python train.py --n_head=5 --n_kv_head=5 --head_dim=32 --norm_place="pre" --attn_scale=0.177 --bias="qkv" --tie_embeddings=true --init_std_o=0.00656 --optimizer="adamw" --beta2=0.95 --schedule="wsd" --train_tokens=152000000
Each number is 500 + 50 x the weight over its row's rms, rounded and kept within 0 to 999. Layers, rows and columns count from 0. Numbers have three digits each. The size before them is the row's rms in percent of the matrix's.

# down: layer 7 MLP down (transposed), 448x160, rms 0.0693, rows 281-335, columns 0-79
# gate: layer 7 MLP gate, 448x160, rms 0.0801, rows 282-335, columns 0-79
# up: layer 7 MLP up, 448x160, rms 0.0751, rows 282-335, columns 0-79
down281 104:533536512505532421394544473485442521493501574474518491474468503518497491518396415523449429452473544459481463466542451527458485476540599495460547477474607455538498451528547499516400527702583572428491524515536544485552489520496522490472508524
gate282 102:494601490494533488453423515509426438581570496555557495549511575367438477470420474526488530517450508520477480465497509535541497507553479484543564505479502504542446454478614563460462429548511494522504596507485430474454528536555499510480473462
up282 100:587476500456498498476402463497507513415555405530481412553436412547492505491449490431543511468458495428421535562567497527487501520528587434529495453583430593434543565546463473447480443527498498512572532426512463512492516553542451430581551525
down282 100:449484556478457415539555590452497500448450383486545504527488467533426605491432471565461537447535468492557527476499413566496426584420555494431408504412623496560523485487512586451576562554493461479524548417429416441533476497524489560516460615
gate283 096:527460468484507525481530512465497531509496503494583548480578533431500503491502479648521472466541506538544597415439505542541475529516504560489437498429542436494462485516622606430524465549397442551404475607491533547539577463451523471532483453
up283 099:442500541525460412505531476536545480392520521452500477514580474472516472489462471485541436531477563557556521559514493509462570488545498518432463569470554341493490540481477404519461519471515471566583537458458515515426585499512546405487423482
down283 100:504449546581550459502501490512507528429493533468498572447510556534531463531469527473481496440489609473508430560597505510445574515438478446517519494512478579538506482472459457488503461410531496487496480517435635477467543512506479511454558536
gate284 097:478469480501572569597554408580533478467561517455558440452526501465446464475476479535559555491508483534460423459490443501473503474436541477486547499530564464480543422451632522575459493531577492544494553453564530543402526532584445512625491506
up284 097:541478512496433413456508515466553564505438465489527511468649503441503508501579430522516440469508567448490489506417544629514424475539556446583479476498483464591440524505515561603456536539564591509504456459483480520517608506493428409459440499
down284 100:413529435508450494522500544549478402562437471585428530426492498482506546528458505549476452459499502578517418536501465538476487488544512492434504418440546395574387554514435516519381455485495485529445507479565610475502521560413537511503516483
gate285 096:479525554482488414595500513350440561549548500536440523508501499504533489483555512520440458470438458492467494443484504520603508412514426546539506511418528465566476549416517539517478528538468441458499455453510538377490510426472463499513536541
up285 096:366498430533445577506520520411481514554460603575481481447488474491484474504636450544424422521480459530520417500542465528472491540445454512569510619547537523452501396594438463507525491522502459533493485544444529518472488503625463528468426457
down285 094:505518548516478530523472532443479457494501446506483512524547449459525489445536494465577565503460516504514540587552493457517523511498513506514481457439544436509467511428541555522451394592486478335520485475577444584483550549389542472503520580
gate286 097:455590444441501478475500560492413564426449555513632472554593405582534462423478582540510551456458486480463561438565511496461534521451617502497482471403517460502423492478476499540482415479553524523437401424554464489547563545470495499526559432
up286 095:532500452467494435490577542511526480502455595464508568457502451520483447564466557538440498427528471505504505491560475463498389525461481554511441506591565573560512514436526464433548522516546450526520570530463414534466474444578458482491523484
down286 097:381527545499530539459545474445396461435544509513623455529584426542560531504483568513520392468507509495482554536504513533463528484424544481595513516452459510479503514480511539547379438645578536508462391393570455493538517676513551569474478500
gate287 107:456533491514510578405476515591410476549496474550529477452455449402495469522580518514499460506527447541499436483492565491439464466563556534569516477496472575589502523482483526532468499585547522583486475507532601503530538398408524595540434430
up287 103:504380503423437495448481504484483511527519419496483632528467537463472482458418444507542521477445538451622484555485520518498446494468540537458514593451559544479524540502478548575497453498544587414515449563484478434448538493568426474499512551
down287 105:463514594543398640454433433485485485562514576552429503426494505434542502507474550516506430510413500539518543505574500469558605498513600448557497452498447514501549472446612471485458474527594533523472571527538446481551588534474578462517452488
gate288 100:499522537490504549496513521462462480557477479462520520513519492473424413471475502570493513544557549478480524558469495471574495447477585659396501603465535367521454540381509551586507496455533545546476413499450486413464466506444473478500537461
up288 099:581573480520446552485473499563530405550494476428472505555500404402490412473500520435518493470452506473592490545617518526572503493506476558523439577525471559467531510522556514577499493442442588463546431546374523450596554518428519493496556502
down288 097:457453549512582469508500509535484485492617450485536455462472520564548626504509529492411504535493482476557437501489547472500590575482438425565519512489434469447503483531435458449561506352335464523488478518534490653467567513496477507444489469
gate289 104:513535526457515556588482516500532508519486583557575513484468524526531512511430483541513461509526548431490448506459456413474519577549525515487543543478526528497531491529560469555537366594555582567571467503448515435499518484559423451561543501
up289 101:442579574420569515554565534561515554414566474497544383490503471499436603551484492515482499523467499596546425515470430574498561445541499532476492470521625432450447419521542529544456507495424501622388507475554516464469540538537484454513451521
down289 103:448546463507500520515520456563540472559558508392525505469565504478495493515526406660481500474569473420552556502448425514485488589519524444587489521502532457486452493458518397447603498420398504452608517536444447439533479571539520523547481586
gate290 097:460495522500568447494550552529531397539449455451427510451487509604461438487501469466431436582502482438524491629525577562551524411529511484534537492446468469480477517529501513537522555516578480523525474445488495496459491459504629533536555457
up290 097:456554462436543491481466486481548515499503502467516497522483447598426461563527488380516573560412365455474438521469530530600500504482438543482499509548485626522535564485453573468508510480488537494476505450568403518429485502487518492435464619
down290 099:556543514393459472559499455402555590477568463510530487413496453484485471572499597507543509494486466516491504525493586482553509590502529487626431533538454492529459498432454489492492463406390528511470466584471374551442496531535472557498464540
gate291 102:547503546503507376440485466573458464586492431459508504389468432521545447470508528446580501415520590412531418460513497405488511469507597586541476514501564552530420486446508455558476410596506518533525533547501469540570443471607517439535532464
up291 106:461484409453469535448513524583523519524493510469568458529517520513503476502440504460539604474490599517434534509559508526483526555486603519476529551588559554450418429434463446549374432466550516559531410418493543417568477516479440450409532441
down291 107:558478396450503573557484581501511399459461465513518494515528510487446437578440558451540548384430472475419615451554530539449552519653482490526357506499465494468501462489523578477472564491523481531476478426540475531502553569468474577463489509
gate292 101:555552424535480472454482567546460511394476468559501503456555518400558542525500522400533458509516502503483543498541475453511476522466449457508564447455508561498416510414566497450516536507500568525506444476462490348523507505484404657492566531
up292 094:506482486498523521448423495438431534548435523504435617490518563552532530556532458502459463500508513459410569539473488413568369523464440533496469546460536520537469511491571558496477542515548531552506449528562451526492501564532444444578542437
down292 095:504560445434484472495530489513468515547598459498456442524522486466408502489536407494510438489500513591423504582419517566505478533469522538462530516482459507425458446515520455549481491467553462490536459489530529511478495497553451600492468503
gate293 089:511483445529527490484504573445484577515413596476536434546433613551570504445551433441525432484510456575439513469573545478518480553411491524582487467483460547515474498579492569510482469532466459489440554533550487563464370525435548466473461511
up293 094:504510528553436542474442453545531483455560530442494487427528527580472574483544467492607556416524474505467473503529460539561497460476593505501508473547500486477475477534400458483523444556418556494467424550544462520497464527493475573569523531
down293 095:530487465573541408506561422456508476434430534510587485533478534493537451536551464566453485479462613543526436501502571488413575553559434489533440483540519404523460420446496497591504462429585533478461526482437607528544415544519492474482573490
gate294 102:552499480560498475603505478547484494535506445437563536456432509490506481371465541474418544511566609519539522472564568471475583406466556475474521489469492477556483595484528388507482406509459542444485502382537547437467448567503608535467484541
up294 100:475446476465467563564481431553471431467569426501490509534530453522496422457460388518435500507509490435429470488414464447553590539548467316446518476564522504378600501448572463544481587485403478481543478537530457463494494519552465511515506600
down294 103:593593510533402528432498486428472511499529521413510453538392444565469522479552528466486541500498513520488522534467455399545488477533575485507486552536534454510482519528458466444641468487570457406471522485558584515554580485529478603529476476
gate295 104:443531486511532555351510588519442506503508506471506560441573501560488636469398535488477555513633532524553520505581474496461402380551465458524477553471457503520448514489551476525461509519512499514468501505560575463475523415472458526570461447
up295 098:534442444578488490496531394501557513573563462496496497468496584511476578427544519533530478483500523488639510543504515517447556489506460536577548370463456468498542540508511443501521464501473480493487492455527533477523479457473520559446529491
down295 097:524491432521550570521505631533465473517586439530359469403492543394508522485517491486440469506461485416548600488575523523495545455515417479476576413532462461585447541425441497535553473514383502475560413547484649444459461500593490471537496553
gate296 105:562564464479457512508432514473451438491551496542462592552447489533571559464542573491475445525610546533596441385518578555527529535410451454546449482430494470551456554553520482501428454516554430495563543481599536478518504438497481565543473443
up296 104:549489461501503458578429481549533471543504527473521478430577437534443495437446555689427495506519527512550495434426442510494426452535518481550407613555482510495423589443500491547480472513543408445580441491488504447468427558544462463478409475
down296 103:504407438542391509467419457493537551553430515475524517513439508462565574495455351557528459503473547515563545450470587553568499454477569502534619512429491514487486510454498525520518633536585468369451427456517503457509471553459521530487521485
gate297 104:503470486480441617521497569453476416522377514584545543471455523555559539499481479455481534426515516500516568436582545473467595377474418512499512470422475521472510411536518482512441453561474510582558498508489494533495526421462523501593508443
up297 099:467494535436549572516467488494472462634544442600464557469408519577551495500515452514504563391518544422453488484607510539450601523455528483507497510440530526501437529452520507493497572461567480482441479494478522421554478592559479427496469541
down297 099:495476497479444545466490482497590447517451599435395561551460494514523529476512520562404586557481496453467500568490593550494464532405489455439507580618488562425516506482458545552375576469585567469475449459549451591552509524506522451512521495
gate298 097:449585506438525543501508470585432519518523495545518458556577469453535565429430516548568540505517486501505494496519471466495635482490440431567557468517448458470444481401488444551577565495583450561475410532508497514535443415444530551475516563
up298 097:497446365477480539536526517435496458542537384389538560501591476375531510466464574488533477420528460525492578501573449557474441546534563569609535396521456590544430519492508470486534418486516518498428421483539553530565528544531467520448525511
down298 098:414497542563393487483512529576376493470502489549536493636501481554482503537466496518492471580519443461524451446447490506557478506439522543449522573441537472574595505437523529465575566494484477504490544592495415426514489448456567448463512473
gate299 085:483454493474483517436409609464479458538483530480491535496470486587540433606545541455450502505477452531425533536511450439570513481461521557453473524504476468493492474509551494571466520408404538473406406467483451481459565469409461565457502493
up299 092:484515527437404416457478426518533470560461546505430484501460454513476501522450576441511512541512543552551541527494422560535514586436520512539464577460529574392489565484518585545426544526538582557460545575482508406453500547500567391583421542
down299 093:512429586539514562513510404553420459436517499492580530563573531576548597425576495522527534458548408448506552490371539528500476555509513506503478506530489405497457442530477441484523486430496423505615489531498592510515552469509425614479488542
gate300 093:537520428534542537579457388540535446480522522538425411426495518472484511547481464504492535437462490502405471436544488594508547473440577495426533467453513429500405501516606418479562554469545518569468493490541460523501501437531494428447501511
up300 093:595502534616456572457517434507480562441498534584511532534494425400510511567465538517599534439555487582534459476465488505499541492421447449439454503514519572626515602488468509590501446529436487490521542569568460470551509543541544509446424520
down300 095:544509520518499480516432452541411486491607496497435536516539517431407499569435470428507485536471450548468580503588411485503573374567464440475434550448411491438551487521549455475536561528544398514473548559528689421537482437487508509599514490
gate301 091:637548450455425533573380508626459461494475493493496407518468496565479548486493486568432421518504492451528506564607509425416434487466459461619534531515528531485521475452558548482473517502603440460551508477530565431374592532425528461543549464
up301 094:473555496484437594522465427460522562531502543415536514488431568451385426427518449583526476552602573520474459472486468499453501522520492403514495580424489431624522538588498466460506453507612466478582474476503490527495524466542507492436448435
down301 094:469517505424447478467507510502503575484463509464528555475516424533504536636512518557467590443427476508537390390524578460408528537578438495541543446512529520433542516479481560385494508605502464515496455518441587526549458572498433509493463378
gate302 099:560613454449477433520542486489500462524480567433464512488519488587501488471556458548525400523524573400502537496530483479432539472480491467458499541544550446478451464471538515577435411586480510565486533530450506617519457477560458519541522466
up302 110:505483485425490462499470454561479561454524490529512562463427478562499473517520529377464541533639416452526527426497467520414502486528551523509481475509486488443476564487534473482565374501499419468508414468487545495498521543560527603523474485
down302 111:471509440551571533586461567468497406517519538500458489486391580523483509543483404471448463523490597530517504563487465432452452525414537433490486550587470379524505468523503566506575486395506503446572462494499542421475485520560506430496417542
gate303 103:501470521570452572524468462448466434558553467463484473498476504486499551585505526475594492479589501553425594575474493452538482462483483428545555454500537507569473582443434526441436427656520516577494522594392539519494465434585484556549451488
up303 099:536530450532392475477483536479547519440496477511469461518450557505482617475535384503519532608523606525458536574554551550443426506490532485434584546591465456544506427484488448574488449486405435501514508519595451522400521428546481491518521528
down303 098:472418420465438565494422548503572502526506447502587556552560463582452567487526520440510477530490436560499498513429498425413578463534538550514530488531496498595529507486505519504494396460459529443484483484513478509451528382483454513506453541
gate304 106:573470489511449522547419516459468409478511500507609509512476550484446464529487424487471480507472550517607501502517444538454453491500449593492493470457525509587473582415517555500519548521490533563534434467396554479614645463436496477525444516
up304 106:449513531552533488470448441508537414535570478413529537442519487417524462453493446501498450414517518489573408454579597514490508454609513491520454557512440526495497505460485421480507480483464529512634551563478570622425511549447447476441538501
down304 107:515443392463484544530430538599564571476549533512530418519393533556478444486488437424513484495404506506464514522437510494403440429513477442449554454499430436535455521579504578570539469531464536471501505549433504448516533499538533455527537422
gate305 088:530495559451464463512417450555465359560545580435510508507541527532525520525424611509463520496521453462522388577517523518492584510384543485546378549515560404467471528451513473495469490549472502507520470490408529506561451380504528469522381446
up305 090:528634538481476499452412490529539440482506467499528447553452453435498440523541532510484560602563502491561481539449490580565486493564445506471552527584523405500561458450563591455551497483491451479497401420545493567426462458527520491425527522
down305 091:551503528527594507431528492419538561541456514485544554524498558498489447485602502528565500402501593532491480489495487484468471451563535546569495483523466487515543380547458508486521444415468534515499519502489481451593485580418456534515586524
gate306 102:506495472554534479509422480506524526379515419555587604516451486546550516427478524549505461469553456491478490507615500470562432454399487456491504502496593503537554426423515530493525491499486488552539432434498434356516498510414533425627566499
up306 101:472402560468541513410447507462459423409493453499516518448548474560543554572489532505469491620506471535504555542542515449459526508530463507553387471548464590586594369605531449571481565533473541550556531485507546498546523475507490571486434587
down306 102:595530485599489448485560455487507497545490525476462398493509543484445444546435434488548480538588560549482474491506554553530570472486457530472477522566502441537481472406384447493480575589504496437451495585517544447417426633530521522476526552
gate307 093:543521433522519541547551438540481508542462541399478438507530557553521445508591477425469560515393562554437430535475499511527510520434523507485500582556610402574447496541433471499512466563520508479643578436475482558469479601541489524518458535
up307 098:512468361451384490501536614502600550438420480452490475426446538540504454539505487435467515486503407496544488532535519512480448566531428512584524528531579511544523527512435445453475558500512538529489468489544520531457479623409501486532434608
down307 097:524445454529452483513563526451470514399447466571525468564503447433587561512556576553525521513495531444527477488487532440453529492485484506555514482518563456476498488666474442447522532484401498460510533499447504527616494374597395511494549524
gate308 100:420522509613461537492591473490454408504476452465515434484480515505440545433569467533421548509464550441448400413577515574503457546451475462529491462520538444541500456524471480517486464508513473518523527503478582596517526494502498508548563492
up308 097:493416507501489420501524476503516367550529578479570498552490493480562514439445412505621508531577602530445549406498438427450484473578521505555543446474532578501500450500463499440606440460438534602470517507547477461497448442477431545438464426
down308 098:518441525476545546414420507494571418528477497458486424499357418450542497631589504412411453527515449462508553514540537459510518495608557552406522513535510453557474501516512641499437440526498461481500491521498503491488491579546513503386472503
gate309 094:422430522501500543411475543500457509483436365511462496603518537504502473441538449471559485438530537555489515437415486375572532536462589502485537474470545494438586531461474492568501490434476551532511433550430504480520547524450512526499492561
up309 096:588523407570450547463532495449598543503432530544463482453392529413564556515507455527459603445488465435452450476539432502543517452404458621514508473481470459470531485484528571432425477479456417486485475499530510496536438549437438437536493506
down309 098:504539493453477518543424499493510523471491496523475520480470510604455379450547487465534431550505467589558496478492540520327503427535473509495522530512504556494442448494500459549622548419516489463545476511454489461480498404508549546475609518
gate310 099:439540467533557461566553430613497520466357509513503480505446515547555444514385409510583500424547569444485505595600534472487481439401575551574567446523524468498480471541614532501470459515490522461512522483424434516525523494467476539507624462
up310 093:537475484477431525409510545465493499512440463567481530519517480456483509487589530506537454492487446558439486459558474526522491503520522545500555529532546576488455530414535516430470532504464458454492448564532633468498529615492423473572477521
down310 093:567523507504485560534556528489457454478633423499460439508475558460476544471515546597459438425409535542479536517558529422513510443521467483473524494459482459579539459596552473493550400461470579424455421534516534533504542562417509494538536565
gate311 090:533541471476557513584425396603465594626581448524399525551535511490449414499510552524443496450481537525511513593530416480523528387551484485510541532544461540489576468415521586603533531421411557444451566481447442411445525453441502471492517618
up311 093:484497587570513524404483490508471511432447552598488498481539448499483526495428476611592564562373510570542512424492508500482506458481481466560448490562469511543512516464503531485513432516471460550539456500467409483430534471624516421577403504
down311 093:503542428491449405595481514483486521546519493562515547428486508559604499425495469494411578481423442436452487491496476475484503503493435525446492477542588541546494470507516411522536485613493502560589418490461519591549455469408522479542626460
gate312 109:606591551526421456397540501489458460580545559474569506505523489453482461510496441454576510459508492517430621477537552494520543410591446573534509490529497452525415449443533502552421560555493521512480380539480524490481491537622500506462486511
up312 106:487472496408544498534555453595490498501486474432497534510431438430494559423400510490548478509516547519499499521525486486494492437596527547533566547478556513494484510461533438481457623464533543552486549491450555512451519423506496418552517520
down312 105:486506539438475533471519500408550548539420441483441526597468496494571515408544524512470548455511541426492468458469490491626427484517569495442536505429438540493459543507561553441605554339500482460411498475431481473539518562458450466472432542
gate313 097:487442502475441489514468503429516373434426451536459608412473615542474516451492521489477459470489494504543457487619518432562473513480513477538508507433485516454429604481518451530474514466538578517503429549557486522465488470468576424517586445
up313 100:499478467567457551533409451517620499498469429516470540539443497437479559460559599428550548532527497495476453361493511531547477538441582421569452452560493416557549544549499509459449516518458522426507522536527551454596555582530518448490454430
down313 100:594459484500554415474465514548506484408562495492518507411422515514509508529435404515560413543523489524363579599554466497461533480514531561550473554471432507510527452519459510541474492677475468489520481487536570529596511479488462522556535584
gate314 100:515453536478533466505474524490405448461496521469544508528513474496478469476540394582562574496559469511503496533519413448430464461495433508443470486464521531524514455528519508547539422574464569520521373503529470586600489539558405514612543468
up314 096:490395482461487551396522528537528477459447445522484439528523481444550557511467479470540490604501507533407549433518455484493493456520475548453501442496505477523479322544398500461552476520365488561548457522610464443517523489550506555527584442
down314 098:503439535452497478516511436569487574448472471459474477494545426428405482528435473546564451540566456512415512534551585465527471413484479392466509555544472478516469454522614528497424554445503487532483462483579397355523518404456585445486483482
gate315 094:495495522557566423555377461561447457563523402485555484517472486463550559442506505475458620547556432421576458434538535495454478518561457545467555506568569500546546497412428433472564359545444588468408464531467451496462515503537552508507504471
up315 099:455483501493545589489451492417565531553595452406561487489484498457517417462520493505455528542537472475540526431502547478470401578513597493465406460576532576517644433448522475448509490450546456452442476463475506411528472486518510518464506511
down315 097:461467551508451499490572535525555509417477538520530503500549498503476531532496495433575431470500413549463547541467451493554556435453461524507413434573458435498496498439555588502395515476500409564555492491564438401501474560526520463534401464
gate316 103:565505446594614410539505493482543500514480559458556470563486531530423560427587377467486439445538587447478433433518526466516553531528554485470542428462492421397383604466572542549547485498496477501482560487488473547559489498535471564475549522
up316 102:565448500473527505499471427459504518473434491498434489494439497459517491489437572486506460505470452453503429490563490598528466434489547476486530498585493477505481457526637452465464634434457559492526454496457469566424576518544545442606455490
down316 103:465500515534435456484510517491484522469604495469484536498522594502425565554602477460477572514450560483544612445432507513523546481488526491488598510567514465444488572491462403497600395533569492481467453485549522495485572532467426477437493573
gate317 097:428492568604577471573470450509511570514440444481504441516518572538524491531528441571569490397503553508495546511539483513478502386511520441562549463539543599503462519476572526463455555487453464414513590500477492484413529568528537477562516466
up317 104:466499533518539554472477405539461594573508475553423550533467498442471571542500561466421380514409472461484506533430543474529505477643515559545554551492432574561618484455472353448499584476493505499561467466583534479479439553455481562528598445
down317 103:579487450458445516453468482419565528564601431422466520456471506558419549539541479519491541547606468563449490512504455478555484474484486586472520460499504480438557415601493477568501472451556598493398512521581403555560577457539506549443541556
gate318 102:494484460598547519458573463522516549544534405548471520470500520420495550465554495576450491514492452391533609484464442484433538451446523486445531396513489570543506524480544501577417504599541383493523493556505542531446527588566450511527482449
up318 102:428529506477416420534485546536502546409532502525510540539471495595514509472488596551523531539506486609552478497605425447538540478511550558513525502497373494460478554494455481556468447467609470490464502580567496567491556470490504472603606392
down318 102:577482550434509447508469529550463473506498440551525477514520489541493432571386523510438558576483564562541440436461490486543533508396506497511411513479529492520516527521569539458495524374571467486564575481535451475581526657519561488517540502
gate319 100:477506475560514517491545492474430557480510508492549430470627524462503457429524570502486559479513518562537539498452492515460543514561407514487538395524515453578524636514435570549488412481419492471673470450456425447488602450487529509522473450
up319 095:559452644493444555485508395499468461529394513566418509430509559562490473423527543491452421547472440555532522493437559468592458483400603404518468512575493505456414427519497572524482486496481499581573510536438454412413434497515516551553510415
down319 097:526507584525517508453433455482551506472536447514539491552543546493548485543467407539568458419532525533492562495390424491546485475608506458596562485427465444460466492499571471581417545329567479489528503559565534523523493494510443538525548546
gate320 102:548560455579509448514533498396504468392439458584518527550538515432462518467445381535484425492535504545514459526446562441497506583529467442516582573507467460565364614449553492504432474571536565499524493456518508558502514486448495486508526535
up320 098:462555564453474461520577592533442433528453514432490435511542517447556555431532484585555495432478446469489506483535526548454493505502452458468537568531571461594506441523444571541443496400444487524441447475502508550486479469378566455519488539
down320 101:479518540510477527559476508542537488510498511385538463565633448461511491492507520522616494449480472457429575450475469490514429547515547499481520512573530595470546503510499514571529454460399493471433383472398426501488477577478548512543563455
gate321 106:489617418562450536431514484523503393364458588531537584480487535512534572531459412469436565470496566465472410487515524431440513397438578535495497539474468508533460521470496577494549507500538439468506475430466544571527456469567452567508593513
up321 098:478522485516453447530546394569495527427528465480522442486510552575531524455607528498428564599502493517447480490477449448485492547505480592451515534590486471499429524509463473537472485478560526523444542447523401565572487442468558444482424508
down321 098:504507443391544515539513497535428443451402543518493540430510564506472435484390540485521427519483588551469460532598467518550435462499539431524514546496578465474557459476484440514634354465467365528478552464493510524505492481406440469536444489
gate322 102:562465548495439446532506452548428535438475531479524543475456545552508603443589535489512431533537407538566533450557480398471495525487557554584509540439518553555463497521508618414496473532489512478590477582419521401541501554495541473473561593
up322 100:453480423548507477448628536495526549499488554495486488456527413531521622472527569499542426432501544432455563545513488566492507465431501488491578426440437552448489559467519457593467467504484560536417505512565497451564384451473573474427481487
down322 100:439543574567514452633521495586549559429493533517496511540451585418497497396560487432464536555499501534518432415534559479450435440446510485480455465448518527528472422566514506493513542505487497411537499494527566463435531524450460488481579474
gate323 089:498551493531536520471549528485472468463537452497477407509460503459442516411522547528547559482531570548465405543355439437581573577594553472577517537459449501545566424489425507489492430543455477575541529530519496543494515503517511412513506539
up323 090:513549538417532403536437516618488521383456540467503507590472585521541445390586535483533447465550554480500552463470554541458535492454535452483468474513474450530504575443548482473529383576565473497508495540490468525569496542478500498381419503
down323 091:473499470496410562477541532416462540485418442537521491533527579525508562474507471544404448501516510552446511439557564529536493599453485493505478435454554544533460514446549562525403501511494453463468478492443560489504452500542482522454461450
gate324 096:508528446547410570505425453507497543461460535479558547553580551576431478539502508467457541489511488476589491546607559533487484542430529478558496495439482528526450443515474555623484462514538532490572630457519492487515586509418588432489499539
up324 094:515543561484481623490501526529514477540487470510475477461578490550563460444469413517524509452522482532509452432459544456427507392453528562446479524419555368501439515595534460579473568507465463535488438559491538578464491431512439456536572548
down324 096:529488457523536446463519433483486543564480589474518525577553508489390535438429545557459544493432549473509570483626457597521526585479515473491477580563514551512542455535483535613408420550436499515539501488502525492539562549503461460505353391
gate325 094:548482477447529508463446458409458547436444492553535446478477508477454496514493453548509581485546568628440478523548415459585560503418557508496506544501496495481528570443501519492528410475424473522479480663504414456513497518502519502465474533
up325 097:587513465483473492557544471495601484512550439491515510524388430504538432574543513590474521550529572522438417462409417499539498532487479420542520495534537417512554428505575534502522530425483484525452454469557479477503532440474583475415465548
down325 096:466552545491605443427531487499397514572537447427455473641612593600479496435548494405534535453498379436576550474486489589432514397478416544444530506469487526478433487539505526496536580462487538464504504511524590525525475544552552473479530541
gate326 095:444509419552500449513424440493468484565499481478500524513545425533526464481524528536541466457505551537609507508537493497478578463546642518394455558407541530491432493456501477464476504549471525510577442514526526456502495495507502546511566522
up326 099:567450440479562468497504520548585541475543522501603421479480479583519532401504447494519482453371505500473452522594487487536518479458514510462483408452425510454561446408462430522480471494453433481490544533644547561524507502547507468431512537
down326 097:496450504420488485562556541486598441549469501513469536465406580475578459529521523543462463475469411427506445492534417499468568544481523564594485483555499393526505550541516437455515624360501414498556514433513521444579468604539531472538488471
gate327 098:506416491577542443508555427480502453492553488473456500421472549533523433489508478506422556530460569518560495461531449531375529436524505444531447508485535469520530632422525425555504471532608556541432494416500575465564515435440469446478515460
up327 100:525410494584482423496541480529535512490426503522523428505420419479494488478502516420404513624375479563470499435518473495513505606478516533517453409472569475465558438442497499495583493503531512456478560505501516445410519440508487475410489482
down327 100:545499525468462461490421543484536542518523519546519537556509419537519456570504483452562495472596387445516475501499546502566540642458534498538577443481483521461507485454555599470450510468519459585464428502450480439475452405475530576445522487
gate328 099:559626451455438594477482588481475511463503462531470579434406479498473506509444559519462548495502485540524458396525426529408454503518524523539508439522497419590503480475482567543419354519547503539423489449456555519520523454433572463479518536
up328 096:514450430511537492385525492381457555446479441493490569508481479483598403477525541519488467537455579518573556468587410507545542499639473529473545463542518457413584458447504564494551468487471537551476566453476456547518564584498495531411435526
down328 097:399556518529513425374523518484505538478483451473498434540590537481473540519548443495532509494539527460485552440521496480520516516502427473581487454546527482479550482474551508551551578451407499482371668428489469428538462518503508483499568462
gate329 088:545499483530491520503610418454494525519528536609502486557468494453486482491529565562522419458515520477501462501508444517468497449543352485459495359454396492485603445561461492586524435508492494480546518517593552467530514513455494493523566493
up329 094:539489443585467433447475563558464588564497453454549575451542514520584440540586430639522493448521578477483519502522510438571496505598523513453571432518503461490492474510428552512452541561530545518554480471430460527542519496465511482488479546
down329 094:488421539547574550490487511538497431486543569582437587558497476470514464481513523550463479523483547507555500638477543435498526465577488404480472514469520481439551448557378513547515578551462569473530511524507519472487501539505417398505545543
gate330 089:508476510424458570497562468528500559503487430475307491431542470541422566527483439449459439528485462483553519462474555522576461506572473514419461570457505582491455569390581467540463451466567546556528502518455511469486505490481477519471579518
up330 092:532482465433483514439484622474514460466410458377529509503537495551455484376557522509478522416571492501572524479512423461483468528431547446440506495583491560458403489502499535514447545577387517525588453471560606521459559521529520561517522497
down330 091:537470553532348470605507403486541635503523584522388474573468515556502532499453572540525535563521535559496448452509586487529511497515525502451544510471572515542618546415508397453541398541471492540453497481486506436561492395472494584515389516
gate331 098:496586546542468537512405522504485414479504481505465570444636437488627525463561523566578583476470531462520481511428473504492505496591421465472449503592447417534447516499572471575484575509492500518581447515546504439514460412621491495527514514
up331 095:450559521429529475502465594496490500469527448532505459406607489546548480485547578525565493485542613503507537530516483479495526445520563499595513524543566397442508472461588493539485475425576537593478543536524410480441428537417560513513508476
down331 093:532547526525489558427562473470505488586471454528528466562582415467443568483499530540490477534506502522525441517492499497579379486519467479452556590464542598464486477543403469513481486360437457520498454548503422568522493494500427490425520508
gate332 094:535526522562516506499527436535565453475501469472525501517510518468655388494502531464581524561548443464479575423447574507552514540455532472438565469556461541490512477455543547603455397453568438479512469471458450518520535471536481515541419490
up332 093:502498595436479497575540546581530521431478439489434560434482412504456440389438512511587455583461577446508435534522560531532551429588547517490499455546523578372592457490516463497529501474519473467520470517475450459458463474451426375547452507
down332 093:452459561444585503412487496528513503527519522470528505462448611526539517576496535468444522498459494510417575431539515450485418536456551477508500562549505542530533576541461575544474519557413592494381476490568562572541515554434565502487541475
gate333 108:487530468554467628482497514485457418492491533374468540509469507514565476519544512507523485429526525487477505529555448516412521446474567546505480488482504487491526556491464504461469503590530572515516536449460524539502575520517570440534581409
up333 106:533543499509447556507469472575523451417506534583444582542469482527530456413546539519552410518585476550494460527491536485524640577470549555471508515444570475521473539607504458478491490521498505479462481598406530453550507588457478500523548493
down333 108:585505481504440569537465505500587495478483417554483472663388516608399488401449556482458436575521464523441532497533486555452569488538545594492483506457494554575484545553489566503497546418424564533481431554415429515497469523467546506577500504
gate334 096:521453489490579478498469440425420478510634494488534431454509498471518495409432545593519543446502504455580499545519489444556596585475509381502536563532595415546501540461542517464537529475494477580515449505567479483426560555516451469467422530
up334 098:415552473542513456621516516449518497558494426418480407523502486501464472467451471452412531522532503507582498458480561575487455500477551537547486536580537545528461577531496438513477461527433456531525514446528462414499548381509555461528586483
down334 097:562415513460456515462463561494463442508563564431487531581578564460451488575546494670465459506520528474454444395397522485560587377541471521484438511537419553499461466470521522493486529519433461471491541523523614537619521610418513495449515472
gate335 093:537451484475485431483465560417479496509528391443484508491421545475523523503492485432508501428507489533501471380569515525485534459473506579537462417540462522545514628514448530473464489514552492532465514407477549445553592464530613499493491482
up335 095:500488640580462403498614431535460472516527505535468484508446511538448518451418569531521485518539535467503506492466449538502525465483510483555545493512422553547539472452494577536473416572475459427498587497494476442471462539495490490455431502
down335 095:503427567496552505456555546649512502431530576533432552437470515465399491505521534446550547488512506523614496534501493420494498458528498481539520526446456506455387504492561526523506575519501468493476408489480533553498376526459408497426437413